{
  "hidden_size": 384,
  "learning_rate": 0.00707,
  "decay_shape": "pow",
  "train_tokens": 401900000,
  "dataset": "wikipedia_en"
}
Each number is 128 + 32 x the weight over its row's rms, rounded and kept within 0 to 255. Layers, rows and columns count from 0. Numbers have three digits each. The size before them is the row's rms in percent of the matrix's.

# q: layer 4 attention query, 576x384, rms 0.0389, rows 36-49,100-113,164-177,228-241,292-304,356-368,419-432,483-496,547-560, columns 192-287
# k: layer 4 attention key, 64x384, rms 0.0401, rows 35-48, columns 192-287
q419 108:138158106176152153112100131153150164133075149182113182128196124138129153110108072150100072116140141072104117178133147090122100134098197187123086107142089111061092125066144153178130142124146110157125144147119173139092118164111121077123064094095090124151095119109107153115161130096119105118
q483 101:142103131106116188133126115161115116212061106120155150144113141085130111086130135174069129162145129127131114089096189129084168161167117121111148101175114134110152191134079108108080070156181119130134148118128112170111163099204155090133090146135115141164085196137108141154110129102115158181
q547 112:141163144098191114178087129141118176123095137107091122196219165111084151189100202153135153144143126121080076219119140088101062126138170179117084175121166109160112111128141089119132158148144136186127138113116127149136092131134199120100138146074154086168075123132140179164139155130114080121
k35 103:081138153169139091097143126180119178083153131144103126140123106145139135176134169098081097157122115145112142110130071052118110092093142180092095122132110114056098109122178140127106208156131102177077118183150146078129090182131079160139154114126140120052144117138164163136163114092096105129
q36 084:088149121141185164088124115161149108113201128138161126105126096070138106085147138198168171179184106126141058114078069105181146160080153163146089142117106109157098142162202145105142099045139158088138131147130105129153144132116048101125154151072148154180153140141129202150076127208157089173
q100 099:127135122101130141202132113116176125125126177161173168121148120144126147179067106134112084131144114083069162166126131162082171155088120156039096118123124091062148137138163117112133139119163167145111125182093104148142179153144089114143161148130142150157137115163104112159170152166051097162
q164 080:146163155076112177116141111108125110086187146108176156144100122110099202136073093142177128124121067135094067109120140078107170192149152108106130096076116163102060128112121078067110102127102147081144111129170134125183200137098136062126150106122156092108122131112166161129137100137056095121
q228 093:127122128161177123132190116099126184170138150114132151087099035184052114045136081152124160169113147090143116099129096094105142220157146098157117141154169103122114132109120107129109150128150131143068189163134107142104125115084145176093078157084202098165165142109136152167106127138095162142
q292 110:182143129104191139047137168162087154122182142091146078141150093059148089056114134136139170075159098115153085150131153119175155159093160070171072147076112098070148105072117141174170130115120124107112164130109095150139125114102106123105137158150136109106155055068124179156091115151185129111
q356 128:122132166117081139116141140162184148105105107124123096128125104097083102092120124168157114116138141102140130096103155149184086168171131107182143151157117117129154095100110154121214125144058109167146154096083114179055135001113169101101125093090106150137117146117144128165103097129136131143
q420 100:159147162153110139172181123106156145109100183114148150118114110118133147127074123167175171125079160091096134141147122144138141213148092106102088107090118138201136082145121188080233140154120120168118132137117072147095128130116144139100130135111146125088123107050093135158074069121124174136
q484 095:148117152133158129155095141162131120100128140144166133219101108111106124107096186139109107116151144121131118195085090093121155110081122185115079054103186153135082088161170129176162080114117076108114199163135069132153120165111112143139118215244177079142141150138143185129118138137140115181
q548 122:106165159157168099093141175156130161170128145093124171196109087125079162086160103160155163141153095084153125104149129205157125173153065116173096116185088108124164088104103124151187155114119049156117158147079143157096140085131140152092124131088181162167148112172149159117114135093150121137
k36 100:152091107120080109133136167140128119109144070150127131155104128123119178118124089133149137127120126143142053117133107170161150127171154126160112156147116231127139127100107150105150110118132068150111115017133116167068159123148169097170079160087118165056145101100184082116144139059133150147
q37 091:170130187126067119169118144140068136121125082110068155178245107154116232087168117131128164127143083106162151098132072177133134126168138102056102149191112159111081154130148095120192142134085084152098101136120166159114117193167130170119179178122131139104090118113128081172115184117098065151
q101 104:129079176122079083104158112178121151155163091139114111138115119136108115107114203115149132123132140129169076141145120099120107081100116137085094109137119145133096162135120157106103128086078087147142116131149163076133115192124120144117110078162128161091123065133146174132196155075129093129
q165 085:131169178087125222084144138255067114092160137130104109159108120163104162098156220163127141174073102158145147085176114097137178136134105087147171147157050155095144170075118172058148143146142150110111120116144140103177101070137157104112121119120178166148113139133143199087165126114131082183
q229 088:140087078138146091172123087106049103070056129090073086145103142116135110135144178132119076091130105101170112109104167156115117147172097076093120150134140132113096156089155176128137131146114139082112131184153185135124117142137145135054058110119116138124103097141126136141174157128120141108
q293 106:107092159145091090207074157089113124165114120078157050151124129210169093121112126143139160142088101141137154089123138144172130134145130168154118179113088144149158103067150152071133138142104093167084155150188140117141133193185133190126093135083075159171086098093152182093101145167117165161
q357 124:103093128068079136179142094119082129138112132118145098178155119120110166182134092127120140152139106135111128110144167173146121089203135150160092159113132163138122099158138115114159171156116085144119147194096181136086141163161133110088109167148104170136073062109145130123153072144130156105
q421 108:090133145074125122125093096103064089126139097074135086153069170121144141129094159155115066132147091114148107115138147156140117102177137088171061128125100169175111108101160144109177156221116128089082104086127140139145185089150135069169093168103120157129092114077125126154158107060104183091
q485 095:142100083119120147104115132157179149141158148109134113127143126110185171053152166101126121126161123131161108153103070078128175077084141117112102123138107079137073074109144103123166090139116110134159135107135180152166111141163123079137173132081178136095064122183081173141141189152128091171
q549 116:081122106082124109149126122100108122111134139118143105215177153129140129170133176113165107095116147104172124139186128189129093094097142141079138136097117121164104165084154084123162166194090161200120137188127154118144102193147146103094063152094122128179113091137130156156195114075118137130
k37 101:136079166087201154146078137104157134132103129137188101148166138112174160136144122140150135114129162137043146117127160131141097151112169122147133140095144076143165153121120090060165165191131161147096136173145148151104141155132099110128112165090112130112160114123193111112085094155163110090
q38 092:142103148134158134121161130146122127088099085176161134127095145149085139207131123108166159103158152123049140156194109136115115119143103128153227150076099155111143125193150123115099116152143124085117132136173109067100184106124111103081159111146027142114121162165148131159158125136120186132
q102 083:156085116137132137048083161168166075063082110095097132085106191124079140127126125159139147134125163175117112088111103080185120112121125142139089153100146132094052130066085100103085088159076148097102090112161105084135142142151110158050118084115124157152094115154106109110136135150146130191
q166 087:137123113138159156118131180115142099126197127114153156155137113110101196132164081113164094061120129115136170153103179166064145171106218165130075117109145154133093096133169103194109150110101072168075112123134132136167208179129176097155117137118175152095168124155169232135148134122080072127
q230 103:146126112157150065096159127117139092079092146177097128136139178104124132092085137113105140109075189150119185079094156134163113138103130174115182063180147058091166100025149106128162170138130173179067104103154139142137169154098147205125154083174121116164129150179185220105101188138095165139
q294 126:071132099162152113129131145156133132111117128146115132140141142181108139181085100100173128102033123171080055098123110144202144137150108160094112092156053087121052085074101096142147122109114165171202112148187115135156177137141119128153123136156133190151151075188121161117094062168124124102
q358 122:078125120131163068146108099162126105127104114160131135136207092132139112133117091077110131148146168142139145114120122121171128110121158202132182138148102102123143122054110073076142171150062123135138083146171157127123149202105127078134059136168159085160089128154109169097151136170122151124
q422 102:130148189137082069154120115168117119050124084103183135107107159126124103147072155153143133142126141178116161135071148166164168109151209124080107108090099121123153112082140164142182137098119170155082059144135162127096126143131132032118108117159147070170113087127116172119083119152094128084
q486 097:093144085122198085117159080124130168115102114092133118059065146137144133127173127147093090100075204095132087107119164104143084108107153168116129136131078072133054057108122033140138077132140130190102092132165154100160107174140106106065138078231138151196117187183143133130047122165114121125
q550 127:131126098120150092128093076094095144135126142123119155165128150145124136171111168087109192172122139176112188049083108152147096105088140125135126063137104135171112090139124159101147171121164130144033058121122101137152136165163135147104126110117147054120160114175189156115105137074129203144
k38 105:119122157155151082157070120101130117152181144120162092123131140137104128090083149047086101114118172170141128159099148101144166142171180094132115042119152157088206121099144108181108159137136179102117111081149125139125206204141147089134085124146161114091129098098117121112119171111125199057
q39 096:192143108137199086120158112169138128156095113108113160092139142123171157139142116140081170123153095093163122113083070225128070171111132113071189099112165090110148113112130115102109134161111172098109105149201181172134149136186162157121135135113115102108040122098128198138098133190112180078
q103 095:145164130173091155102143119124116146121086130126133108120104104135134107122123135094155180145154134111117063069066117123119139145081115120115142091147139057138087111124122123112164083143114102072083121174151174131152104116149147176104134134134157147078118114191113167096144133178099157132
q167 089:189132111170137088127122116089130136194114078152090152105135122099149144135138065169135146140140148119132092097148144164072072140102137177161131185119152104065174099160131191157132110056157133105111134155035132133081134143164102133158135134105155139153095178096063085109138060129187109138
q231 091:153095105149130100141105109140104200097117101123112112135136119099199206147141109154094107160152076082166158129162116107118143086083153129142120114102157124148125170131095080091158125100119106215170134183151163095096100083153120110144159094091227178152118152174093065135113118191107181150
q295 107:131147079099150174115112158188120076167177102070167144082140156109125176145168098113048170109088092071136120138124155111117080124121146144108130125127145093142139166031155133124098135115131197144089111114112139051120058057170128130153079084124195176101117161163145150110101138143113162110
q359 112:115122163175072119138072133111203093120126113119164132146104108162124153166154124149105143112162110111142144098122184151128154131137093055121177058106174119128148189134147212102079104146167073123145130132067112129110158111166099189162149105104117182154132096147123119122137084133107193113
q423 112:106135088158048131143112105143138138150067160113173142141087116174135192172157085129131095141080139137129130102167148159111177151093102176128138070156139107094117134196085147151173168126100086124083137136044129136141114067183169134105166161105104159086124117153112119133131133121102158136
q487 104:132133063106193173104119137189115139170189124118124172095132179099130081096111191118084145134069088125210114165184113094061113128158142143129077133122127116108146105118107129107100128086106102148131165116101096143113057119115081092155146098088136131098113158103093081106143123132189088150
q551 109:141173126197101079143113106136110089092115141125142119138128119161133176193145044101164132164148090149135173137137122075116101134091133105107170129089176088148146126106129162150114106119117068134148159184074091120088106111195121120157149133138173116150068129204129111177081118140158153121
k39 096:133170150155090095155094120078133082067163186116078058155116132148068192152143185082156126119161140113088148129188163091148164129106131120143127128127226165077116086137127151144104186152082089097139131156111138114122170128135138182151102141177155148132191064097109201150123129095141115132
q40 099:155153178136142115124160085135141105121124150127138130121080085200132124133104110090136111144080098129184179127158134151165170140122164132150140053123087115094113168176163130121191126094131136121106113124113109087118128073141117154118143147116101151102138120152185083088211173100164095137
q104 093:200096100112129127127131103180188147200112134124131146128108112114124115123107106123159181124123130123218173138141069119157145134118132097192114170135070174142180127172155177159123104089142095121124160126063124183076146099134110114084128100156180170110194126123157118134118138141158084092
q168 086:230165110115092132140142132065150153120169174130120160075134090094116057101149071144152087106108100108150128175185072162120111082122119094095158098123157195095180130101142150107155099136063118138131096076128094155162171109139130180110158106124072112153088143126115072126140166105148131107
q232 090:170182115090102125119145134105138111127120157169128117138132135181146065147102116133149167122114137115140144139114125170088148159127119138142099101115156154087089143132143152173122128072092158130144152097083145137099143143157112174059137123123108178173137166115127118059132132054144168186
q296 113:170127124163152164157145116121175118138158115109106170117119114105086117136128072126163101130136156122131147163179102073183125118115143118173188102171175149109171146150112132134161137130160098139158162070083109155074112125173113077130174144060091126169117120163109072116164111154166111134
q360 126:174131114125139157136070088069117136139208125150092092171102133108097143131110160094068160115189143118117119120122140133120093160126063144153163164131160122093146098152102089113104121162140138165131143125126162156117098160138110116122117117106088178140111115127105124142172122086130106134
q424 109:159164166083168134146120131115120177146134127171118153126133139126093075019155126086095139193133157053152136154102147151193115162109125136113142152146158141101089126081047194202100159109111130128106126071152143157132095115174147162160170179105131161172118172130034119098149146132174133110
q488 100:189123109142135123105132148161119116120072121112109111093125089072101105164169093156151168161141122167120131121158083127149141110118103092214178081152116108109179174110122155147149111128113152125124180069078092136175063139125140121116178151156099150101101101128177114071094163080159120113
q552 112:152130170114110158136145084153142100124207126123130156107185134140025155154120119112148091159157158150100158100138166084148137123118153131111185118121161123066170136138124163130144100095077143160129188049125096117071128193104095118122130156147111170132161154167112118128113077157134181143
k40 101:119118150123109121116148082121148079158134112156133141178137169145134139151139140111121143184178163173123143119081203126164135113137117119092188136129170104141124128130065136105124084089166122147109195153154149139130107146089118182108141129168154124127127149187103091133070084159121146138
q41 094:148069164112114174142151130127089106174124089143128125159138150138120186057155110193105120117126119218172117134172159163157140199124142148149108135090098109101215147110095104121137130121120100109111160123148131196195087187087155122081146154182079090153138067069112134160081141136135125132
q105 096:168146155095149143134137134101145138134105129127094126189146130113127090137127100154110172160163110130087146081120156107168167115163150136130167158194129068084116155148102089098161121136135146123109119181139108174084077135081110079161205127175069149101110134097180172090120080108143148086
q169 090:050071123089095116198054130116121104138148172135132113138175093087154142059176114174118115103111060131079130128197128126045081097147121081110126165120126142172144171138087081108146133148112086122149100140171140126170097076138129183125157146105090075154112126056136118130109081078132192130
q233 100:178124173145102129105180083088115118149136119127144124119096087185120149100107194143114157112123100171163126074131104149149129189151102098133117099105116159154117154152135146081141174156123147125124045109189092128201114185151169186143157127099105133126125137143178105177094113187108148113
q297 114:137106147092118159167106161109116132136142134131167152127140144162129191117108157137113138083109090140101106138163199172137108151151140070168106141153135170145164144106165177123131122109117120107135092107204124132169118195113143121102126133158143129206160085121147141045129082056142123092
q361 125:181110168168153078114079174148071098134126086084145160131115125124103108120153106114154073059189122141137202064129169140091138146149125090082083152106137161135133138122128116128154178150128088130121094116111139181111101152095138142115094104131156162046083158129180158126115115133141149111
q425 099:123128119155063100144145121182171103115137094081153122154168137105149156166105049093083154151165096143157155101154138129087097161173079121153148111162102152171174086103168131137158107105121124146149126105119115122149142183135119107134012105121142093119090129119133099062114077110161107155
q489 097:099150131149129148148173127063116072125064174200091091171075062139140130165135149201134140084080094078107101131097089111178143150141115084153117166153103141132127116108135074123153127157179130158124123118157141125124148090103098104099163105138091146137219098088163153058170082071104161113
q553 116:161089129186117087197100144198163099140136084154108133134116079145122191098177089107124109113174084179172176070155156136137158140110152094125114098116163113083138200098174144108120128097060078092144123164122155099164118168123122128106088123102083084144102117069140096138074122107148175150
k41 100:175140155169114133132109092142120169110157079063113102124150121086065100129179127135138167125162151145133158145120158171094099117116127128178113070102094149090095109139179161135077161122126111123121107106107168110174146127158100089125099095132184101095113119143108105125106130143186100196
q42 096:112054121182160136108128131108135100194142144092124135042132057101164163134072195083149137100086137130135146107130122100142127103163079118148157126171169128171168140168132121134132120100142142155113145159100096115094120140166160126095159154158131096110149173131124102154133172164174099160
q106 099:172141146180145122162131122112118086138122108107128151126122120123142107204136135052149184159084141119083165104188195111223104175107153137086158191136120141115144157117088179144121072092168134104130148150127152154095082131171200137122131134163103183164097134035154169136144152140155127155
q170 094:123106114140084155169121097103128107124144134135094123141127099099113140139110132162102106136115185095108119159146125072115157090108102096128141121148158121141189134154147188157145133108149110112115168152114086067148056160131207112156154103090145097127159115087093161112118150148129113198
q234 095:203167099117113084095131111118130101113054120105106116089125088143126068101158119128160096143098100134150158076154051117165132133057158117126171115112122094134103092133166194139161152118205147126144175070163139113107109074131138127080073122135164112154157148087098164096111155125163164112
q298 111:156116065079155150158137146100119137180130113125180132065126069122144114066120119139148112175158156105191093131133145133120079114139069183136159158113169137119165147098152127129151074101106183116103153078129107100158173121185106167093132170110161206194149155098129124178116136108125170052
q362 105:111140073193103100124151164124100128138080113097141084167115118129125119111173138128103128190137152122097131134079137093153105064039088152125212116185118130130129081144090134127115113162081145118108137074093108109099082094164097126107156243151123131134142107094095139130120152114100130131
q426 115:127080128139128146085105108128113142076109140124132142160168157105117105097123225111057097185163122145138105182161098088116117074130101033159088065118185114110150128142162130071126131176105111134135154095170117110109121080127154147172142138119077108142194077069200162107138132067155146118
q490 088:118103144108162115139197161161109067138148072066130107086117148152062085108151087088126129121133130079188156133147152127170168159078105149119145140108154157113134127120181153178168141084128171122132161127083143138133130074116155148180082173140133117111113108144156161124098166110141187105
q554 103:159157112087149140112145116178113152079132082161083054140120115141107111168137151120104159171098074145161101130095149090207124106134056116137160138116103062164155094130104178161169132122140096112166154142123120080122108062136060144120194155137174133143171125097170072122131111100152153076
k42 096:157134155046105123132097124114131143118118088152121132154068114110121124120156072213115116139150118160138086118022117085140131123106106102204151132165159126108129096138060123080121111177071092128115137116065117071164189141111095105107148156175065144105128119186122119105138138139142048111
q43 097:175162134140141158113144155107204147051144150104108129138165115182159077138108140118192125115186123190119080107149080126178101177131149142105145195098139191093164060140117135138096129181073099056147155114179178201114121033098100134149154080096064135145156150161142128112159103119170090111
q107 093:144166106116130187139058170193144098042187132125160123024128148139156140175162119149116156144149136166119155097055117115154092119082129109105134160137118083123099138147166140095110155150131155142154105103149147158145122122101104086099122080075066167145148127150092121172129100143129140133
q171 087:129115071171111187109096125182209086120118129113136133136147153094096194155105134097122160116147166134196159136100123175179138160148160156116104134105134085166114138136177125156182141160151116176171071136095139158069119164166132079112166138110134125152141130170066049116079146141108171114
q235 097:159220184139094142097081112168125073170118096128172105095148150158126154169134118139153136152189102132140052148104110081124107105126139161054138136165158105137126112131073164142124063107106190101144094067103132089067097094145140122134148140144137152124142087108123101115079112151106113136
q299 112:159177109143106133142155157145140072076133153122140137067135110107141134116132077139095165133133109116125184172170070156142111081158129025068161109123155163096183137191157130127161123084149143094196166098118224121064122131142085111092160112120106161101111067147069109120087103147175162080
q363 119:133170118127158120142096171096069126157102121069159075101120135112145121130191126092109174148124100143139060118163157150080115147113095122081155180161093083108147143099105118125138151141130121096124186079116112158087105137130114139136154153142044166076136108133088103114127123133119175191
q427 106:115167124145133069224181111130129129209094151121098051087183109138119118152122090067127181115159159126200151138079120082094122153124164113112154138128126108139198093134142155043159136110136120117153073058101118128159127172073158135163165127103158095076132145114129107086097110158099169100
q491 092:074166066149174111082112133175187153153172162113131129099073087137163147180158122113155163118050135140128117155096091107150082112161112137171119094125195103081178131149113133107134121111107111123064109112131186151180079146148074173152125129144133106114102114122090090145168128087133125114
q555 118:137145145106080152146081145140108124174137075161106096110118151149097162143138139147156143138119096156194102154120062108104111157133099134153140161175125107112089069186130152144050059077128164068122124116094136127124072073133136154066118097100089118089130108160104131135082106120113146138
k43 103:174128176148082090118148160087060133157125093094089097187094153128099138125129131193102136142074123126139145159142136104057152125131080106146164181128113126159165107159189142116155072130151117122150137102171044079082090110126149144136100155148123055108076081150146133127114114089164131139
q44 095:120121161126092207104191130151139119108128127087104116104157089084148154133119159113116121121106142154128110119129182118118137125100187103136127096168114105111128126145164173124215094126131087102186108181111171176110091110150097096081107123133109115107129124117125090086120091162231083106
q108 105:141131060093125119159087144139166100162083160121127134080080136059130066129147163148160197165158147091125099160144161153194115120162161069155154119111113159164167161091106115112112157151122120179116177186120134148117075105139121125166100165115121118081137161106130141111110177154162122167
q172 087:180177145126209152137175151045132183152095139111102107118145146094134107068168131138148141140091163177139113157100137126099154171090190093148169160144108159129160156072128148187134134128118091096151107125135092136125157078116068160161095118164108128113128142123166092106120087126181121114
q236 105:167079155119073099155105072176113160115153129150179135150106165165220169129116161159112153144141120133119105170103204135150103125142125138109068101147157141102136187095105129156171135128133087167130122133114091111143060093152152182201152156168176132120066110129151120101124158152146093139
q300 097:131087125080156041158091110145100112109099140118166160120172126138140205152153127109112092098174138141101153183137126086153184127111086132125152115119104097139139129069143118075130093154106086089137098180070158114160085108127093154132130169153095179104110194091133109106151147129137101172
q364 116:106080104113156112104141116142054105153190126105142158142156174134144169090130118097173113182098099121141136128126101163154131146121193109176151121094116087122143099107183097118184143073117110172088179096113143148176116052103121135132115101101110050130093143101147133127121131120158095144
q428 111:155115175140146091115157110104096142102118054146117143108133123104170113099171119134157145200123130148116138130165125161107086146150211125226141133096078096080125123117180114166138163115172102164060167101163100122122119027122090088104143135153092047131092168109125122116093149148149105082
q492 096:075158108107152164076145152141124112191146166145123137141086096131107111124147076141153137145132130134109170140077201106112101123136115130093097090138210178131162171144078153085112106076122106075163095125180109103068105124113128103158133081165111136131128139142126166132189111108100119134
q556 097:129128150076184102142156098100099126165143163132116149108107121154162147084125130103154121143098155139115093142114114161107117115115149075155145118100114130079101162164136133167146140139157107130162115154109110126109083079197079192106153093140089129186083141055056046171136205118124137186
k44 101:131111123146111083153113145078101131104132083109152109079138072167166101070129148076143153164175117125102083161126120112103099147175113115160120163134132105119131117129124110138165124109102103099130077092146146141166109117113079155089150172164127127170113137091131109165167164141164158135
q45 093:156106144148121137127155150146098136126169092118198183108124104138137156122181178113132077139143095131152197119183163181136130110173099106156103154091135128170090115058154122154194166180157130117116102166056132123099154075139142147096090182128082192064117144143166166125079113107185117138
q109 091:114096127126123144087136135104041162125168044080187152145163121109120148055119120118118139112107099193154145183171140122125120180149067087116132092096137105105171118125093150167183145153137093163164130136112118166108088126133127080161130170117209103119172114074117188141097127087170135127
q173 096:111109092142075136155150110171122123105138088085097074167137201103124138157130181188087113137105158140165094116117121154185114157146116095157130101122056141150088107140126173162151120150143122219094043143120169190102078107125142123153090163147166181097070088116105116129106138129162129136
q237 102:119098123164123099166161099143076120118132092083129132146131201127137129123124164108123116139109109090196132132084201164108141120149079189162130105140150135100113110125143164130197132135128128120101142113125140171089135035161085130135103109108207132103130139125134093146135117124168129157
q301 111:102096117107142153197155177132134126135132068131130090104176136174164115096136142143121103096085121113125159099175141125156080116105167107090149142108142119148087154130142139124123172141067118150135109163085124128179186129184145118089091160124173146149120170096168148093116125165110126199
q365 129:115117121129143086162084112122106056116115148117147158104140149161116117120076137139179109119164121119143074068143134120118102108069110182112165139151108133080118141182162173060172121114163118111099145130114162165127142179139069142105152095133112144123134148120179139145139143134108121154
q429 105:101096138181131123100133162113107104098151134145133148099142136142117121171131151164134090128088098122152147076084171130099109160069116111118172180137111143096071132161135220097154116104133136154121112139113164182119116086149138166139151165109128173132132131075221116135078137130167106174
q493 095:071096156172123102143122134173100143067138088119152097171110123091149135096143116130138105124110104153121145169111121058131135114135102166122187146101148101172127086196097106160116150163144019129151155088106118170123135089129150178149103164164128090114101165121125121150090098139115082191
q557 109:096073128143099077133138140140170140106135064054132101087197159151154116144141172104133118108146106128068121121085176185100128129100135126104101097145175087092158092110129167111088149145064078096171140102147100156146158128110145151129131125110121133110184142099090108152121119178173103147
k45 101:164116207103209111188129160136131110127102171123094125173119162128121109109076108076151137184107067098112102116151133088112111133081161168106161157152109124012141124125183161088099075088114095129108151171128120130156184132159143135103125082148117143114163125146125149083080157138115166101
q46 087:138124125133096137119060145174152104136130105110166108146112098135115126158099102142122158120092149118061094127089111136152156129112177142120038141148140116144143121173150151225204082099101123151094195152089131124215105179089155081096153150117110093138126093152155116159222099152149129105
q110 094:121084077071126139152136120133168123121192142179173163105087189100147133216153172115082129119105071132133119140103128095093123126093146111036103131145169154143137177155099092124070126043158125142115137140125040083163165112150127114101154136152143153166106122123156073147108106136145120173
q174 097:123177157183157172128129220101155073140082123138083144095148131155098093137100105099170123136148119149110130112089106132111153195141118053069130189156091108120086091107122179154127100184123179124156141136170140154134133125109100112091089175120124152122109187124169132122123103103129057151
q238 103:172141175090163136114118186110151156123131142120134152070136142135136112150148093160127136156115099113117164170182102139099091094110089088111136131160157123123119168165162087054151126088126139116157092134113135165138089138131114170094096125134046121190095150159104076161058135090137136174
q302 114:122130188141102147133102108123184174174149126172157126132135141141137124151127183107098134100102145116063159234100097151098145143152138144131050161145130126139076102202143126110122126085114122158173137137092153146157123158113166170130129139104078081133116126142149100122134139091104107188
q366 106:068146179151115118091173102092204114094138100161119161135090126156173165113121068116135078144102168124174073125119132148083103108173146093113159085145150093131112114168153137082109149122081144138146131163120182109097156067095110161132122133136155180120109141057115085131195127107151140166
q430 103:187181143152171124052172131104145186056068103144112158099106126147141133106121087141114148087119150114146121169150094139052090140115135150113102098156110167155069112130085105153074152137113138145154116143065136119138094061100123091132112105100164142106133153143102100176167105141095134208
q494 088:146115139109147176104177117125146097109116138135150123152092122096173111119108181142118175141181119090136142142043131097178211202136131095169175148150066172100124142186177177132160169101098145115138078155069097159086118141143165099107144116132117140114173112159169078115095060115155115129
q558 119:162171074158131142107149143140174189156172153125111080102100150131130101227141143091122134111105133113173126170117139109110113105098108092152110056147129089150105093139118088130062089142122117128106145129095090114171130115077111136154121093100067090159169158209130142151164127102135191144
k46 100:131095089103086101105142105094162139110120122137138132143109167127135103101145134090166115050129159148183070090113105079164085106191125109167130152151171159074119103162145131159100066143199109126106148066091126045134121140147109176152147125169193138111142140090155151113144107132088165121
q47 089:138134080149126151127131142102096114121108110162131115091126120127118100134106132106092044115132124132143064089101112123173117156122095166109174122139111061137170176152119132155121157115170114131130137208144094097133137150118143129164119107166119130112130126167114135149201122103104188129
q111 090:114154127097114087179086149142173152089119114162131175105144149148122155052108130116148095121187204143109061166110129071151053117172191092149109180109130070093119126107018138152111141092110148039124119063123158121161185111116150215129123146134107102124151130123089131143171132111112178104
q175 089:225101124104175088101189121119113146136165086129102181131177086162127112116119126151161162143151140163110106141063166115089131116177135139102104098118100141123145120114089086166136195188146092104172119158152111078091201167046146090110097057133148129075096107156132143089161107178147123129
q239 101:139138117128153112081147125105106167152136127131164126109141100140119097140152102150167183107127086153117110182072146111107194159154129115116107151138142136070125148142148098178075089153156145054129188176103121111088127088143118112099070108117147099091098145099122130120149098128153187139
q303 111:192118078162133100093125130101157127126167167139120139088156162200107072122133125152175112105163146109098110122051101097097111150157117149079163074172131136131158131054136104130163055238107122088146148134082140136148116143156107103116125103075141117130136122122103175164100043095131142123
q367 121:147095190082147119158099091160141148146150074083193115132139079161147142106116099146142089155176134116147147158091178190101131105121103134133136115095172149137144146113125117102084147142169139118108120142115138137100087184159101087140097113159119153168064160134112149159090195131119144125
q431 101:118121098108163145101086131126158120082160077140157174117129081112147088121101151089122111131123128122073109177118168127140120174106115154112162138100156097111076128115070020162066115114123076055150144174101099115106101148169140105117125106094090116125130097114119183151150122106145130146
q495 110:151104083160110087096155141163229126087088112148117149119109140170125111149162093155122103093117184092161162097094177157161136138127116148093113137131105116122118082101138136157161119131132135113149159150155167167087143173135128106062104099091165133105150156151092120198082128148204176115
q559 113:154145173161172107107091133104086144185137091126149087147191075108122118163101168188155173123184118140119097108121144105128107183152049128101139094138170128122153129069052051125065108135104055100071156161076131138158047118148140139146088110115192136121124094120145182159148092127090170137
k47 102:119161147157104128092108114133146128123090175133163164102141067162170153132155130121126086175104146115089124132158160154062125067081166116101114139167102204128152122105092190082084095154121151168113082086130102151140090180127147102127074130148167120182127071145143149144112147137091118157
q48 094:152098108128097116142097169128167114091077147151185138111155130119095146097092145150027108136125140089153163128167163099134159033114059123139110135177136126130065134111152101108105188160102141130120133130129096095115138109094137162142110164128154125152106188115081155119200187191129142174
q112 094:188093135072155174151110127124142105122123086119142161137125102140118115116169082081054109092117082123116133134105161107126167068145096068118148071091128179144138174106105114116093157135135135074133105145119111114142138169144153124136138082118068126087127121125169136135124086109077150156
q176 098:092141119106115176114120196108069120085204172139159153128086150133102182096086145168129118106130103126140132132159122088145157109136118104132108138118122165112148176119163125118099113123123144151119119070131103102188152137126119127098168097113143126108084106177146144103154165046140080174
q240 091:149104136088100154168148120068117085158097167099139105139098117101129135120129100143125137158108090088148101104164146130099125170130152127171130147092141128103110162083140107144101162142122105160112208157178154126182117179141095122080114123161051128133078133101210163102154119124131134147
q304 115:128157128108121148121078105082139144207101096153121116138111150093162174168148138127078127123137093073151133148218142096134103149133099116172134207100073131149108114078143064142102134159080152116097170146148122105151122124146142137157159128150172101091072150168097123073205155062141102146
q368 121:141161113121135165098128118090124114154120111110070123151099113071124079201151101087134143124043113110041103181156121081096098108126132124121106180105130128111124189173093096114099133116158154066125143147158103132108073125112123176179146132102126137130178146126107149079145193111129179122
q432 105:134114110147177133172106149141144132121133164067123137088130146153112062186121135090087135132140100146089142120103125194123141112148102105147114135078081175127141143133108103079173146100102170079172095164122119117120144118188124124122125122114107130129160114096145130136113129210174130109
q496 085:085132109172109111101139106156171083127056189144103116112134153139134143127114040123096065092186109164097140116145146156142164160130179218101097193111110082169152156071155138083121148151115146099095072146129136098166156098092128121173067166125145161132115125112147051113162119168082133142
q560 109:093195103178148082169082118101132114174145187131164128101138120082113162109140118117095128145116116109110139129163172150092123089109148152150146178106110104119159174179157098092114128132141155113104149191146125132100136206139131154100134139142050143115156197090141182140138102095114181149
k48 102:161147069132132092089113068118101139156090086106119145099100076162162093145139197122121152162104142117104166183123105119183120120159144080191100090136145103090174149167173113166162066079166100138089101116050167127081099147132105130097173129094082175151187158132111100152182152108153154097
q49 088:142087175082139182149147102067108094174138099106116175116092143147123094153115104125143166171137144117163153051139140138158087138155099142088187086176145164093138135155098181175090130158103143136145142108108115126069091123176067095145155106125133131145109096191162165096108107174174106148
q113 094:071074130120149147182150120154127123140105078096102117088127130157122136171130160086110138117161087119145076134090119044056119099137132165101175112172116162127178145145088137092173094121154124134114142136123123115116172102132078146143165159152149200132147087111173067124125087105149158140
q177 089:160108184106172140143086141080141087163117133118156120140144134155127108078134101094155192117192196072091091142065137191091179121153199141150159137148130179153158116061136156112103118148164188121161127094115160104091145153158068118094103113065103165076133060121127074126110099128159135098
q241 097:099121162125130162079161066140140076141124092099097109172138088105118133177154173085102111145153120092116125110098091124184107125111102165160195126067121133144180113208162124092066108165134182100101197151160201148111077073164132098077147114098160154161173122077102140085097147110173155094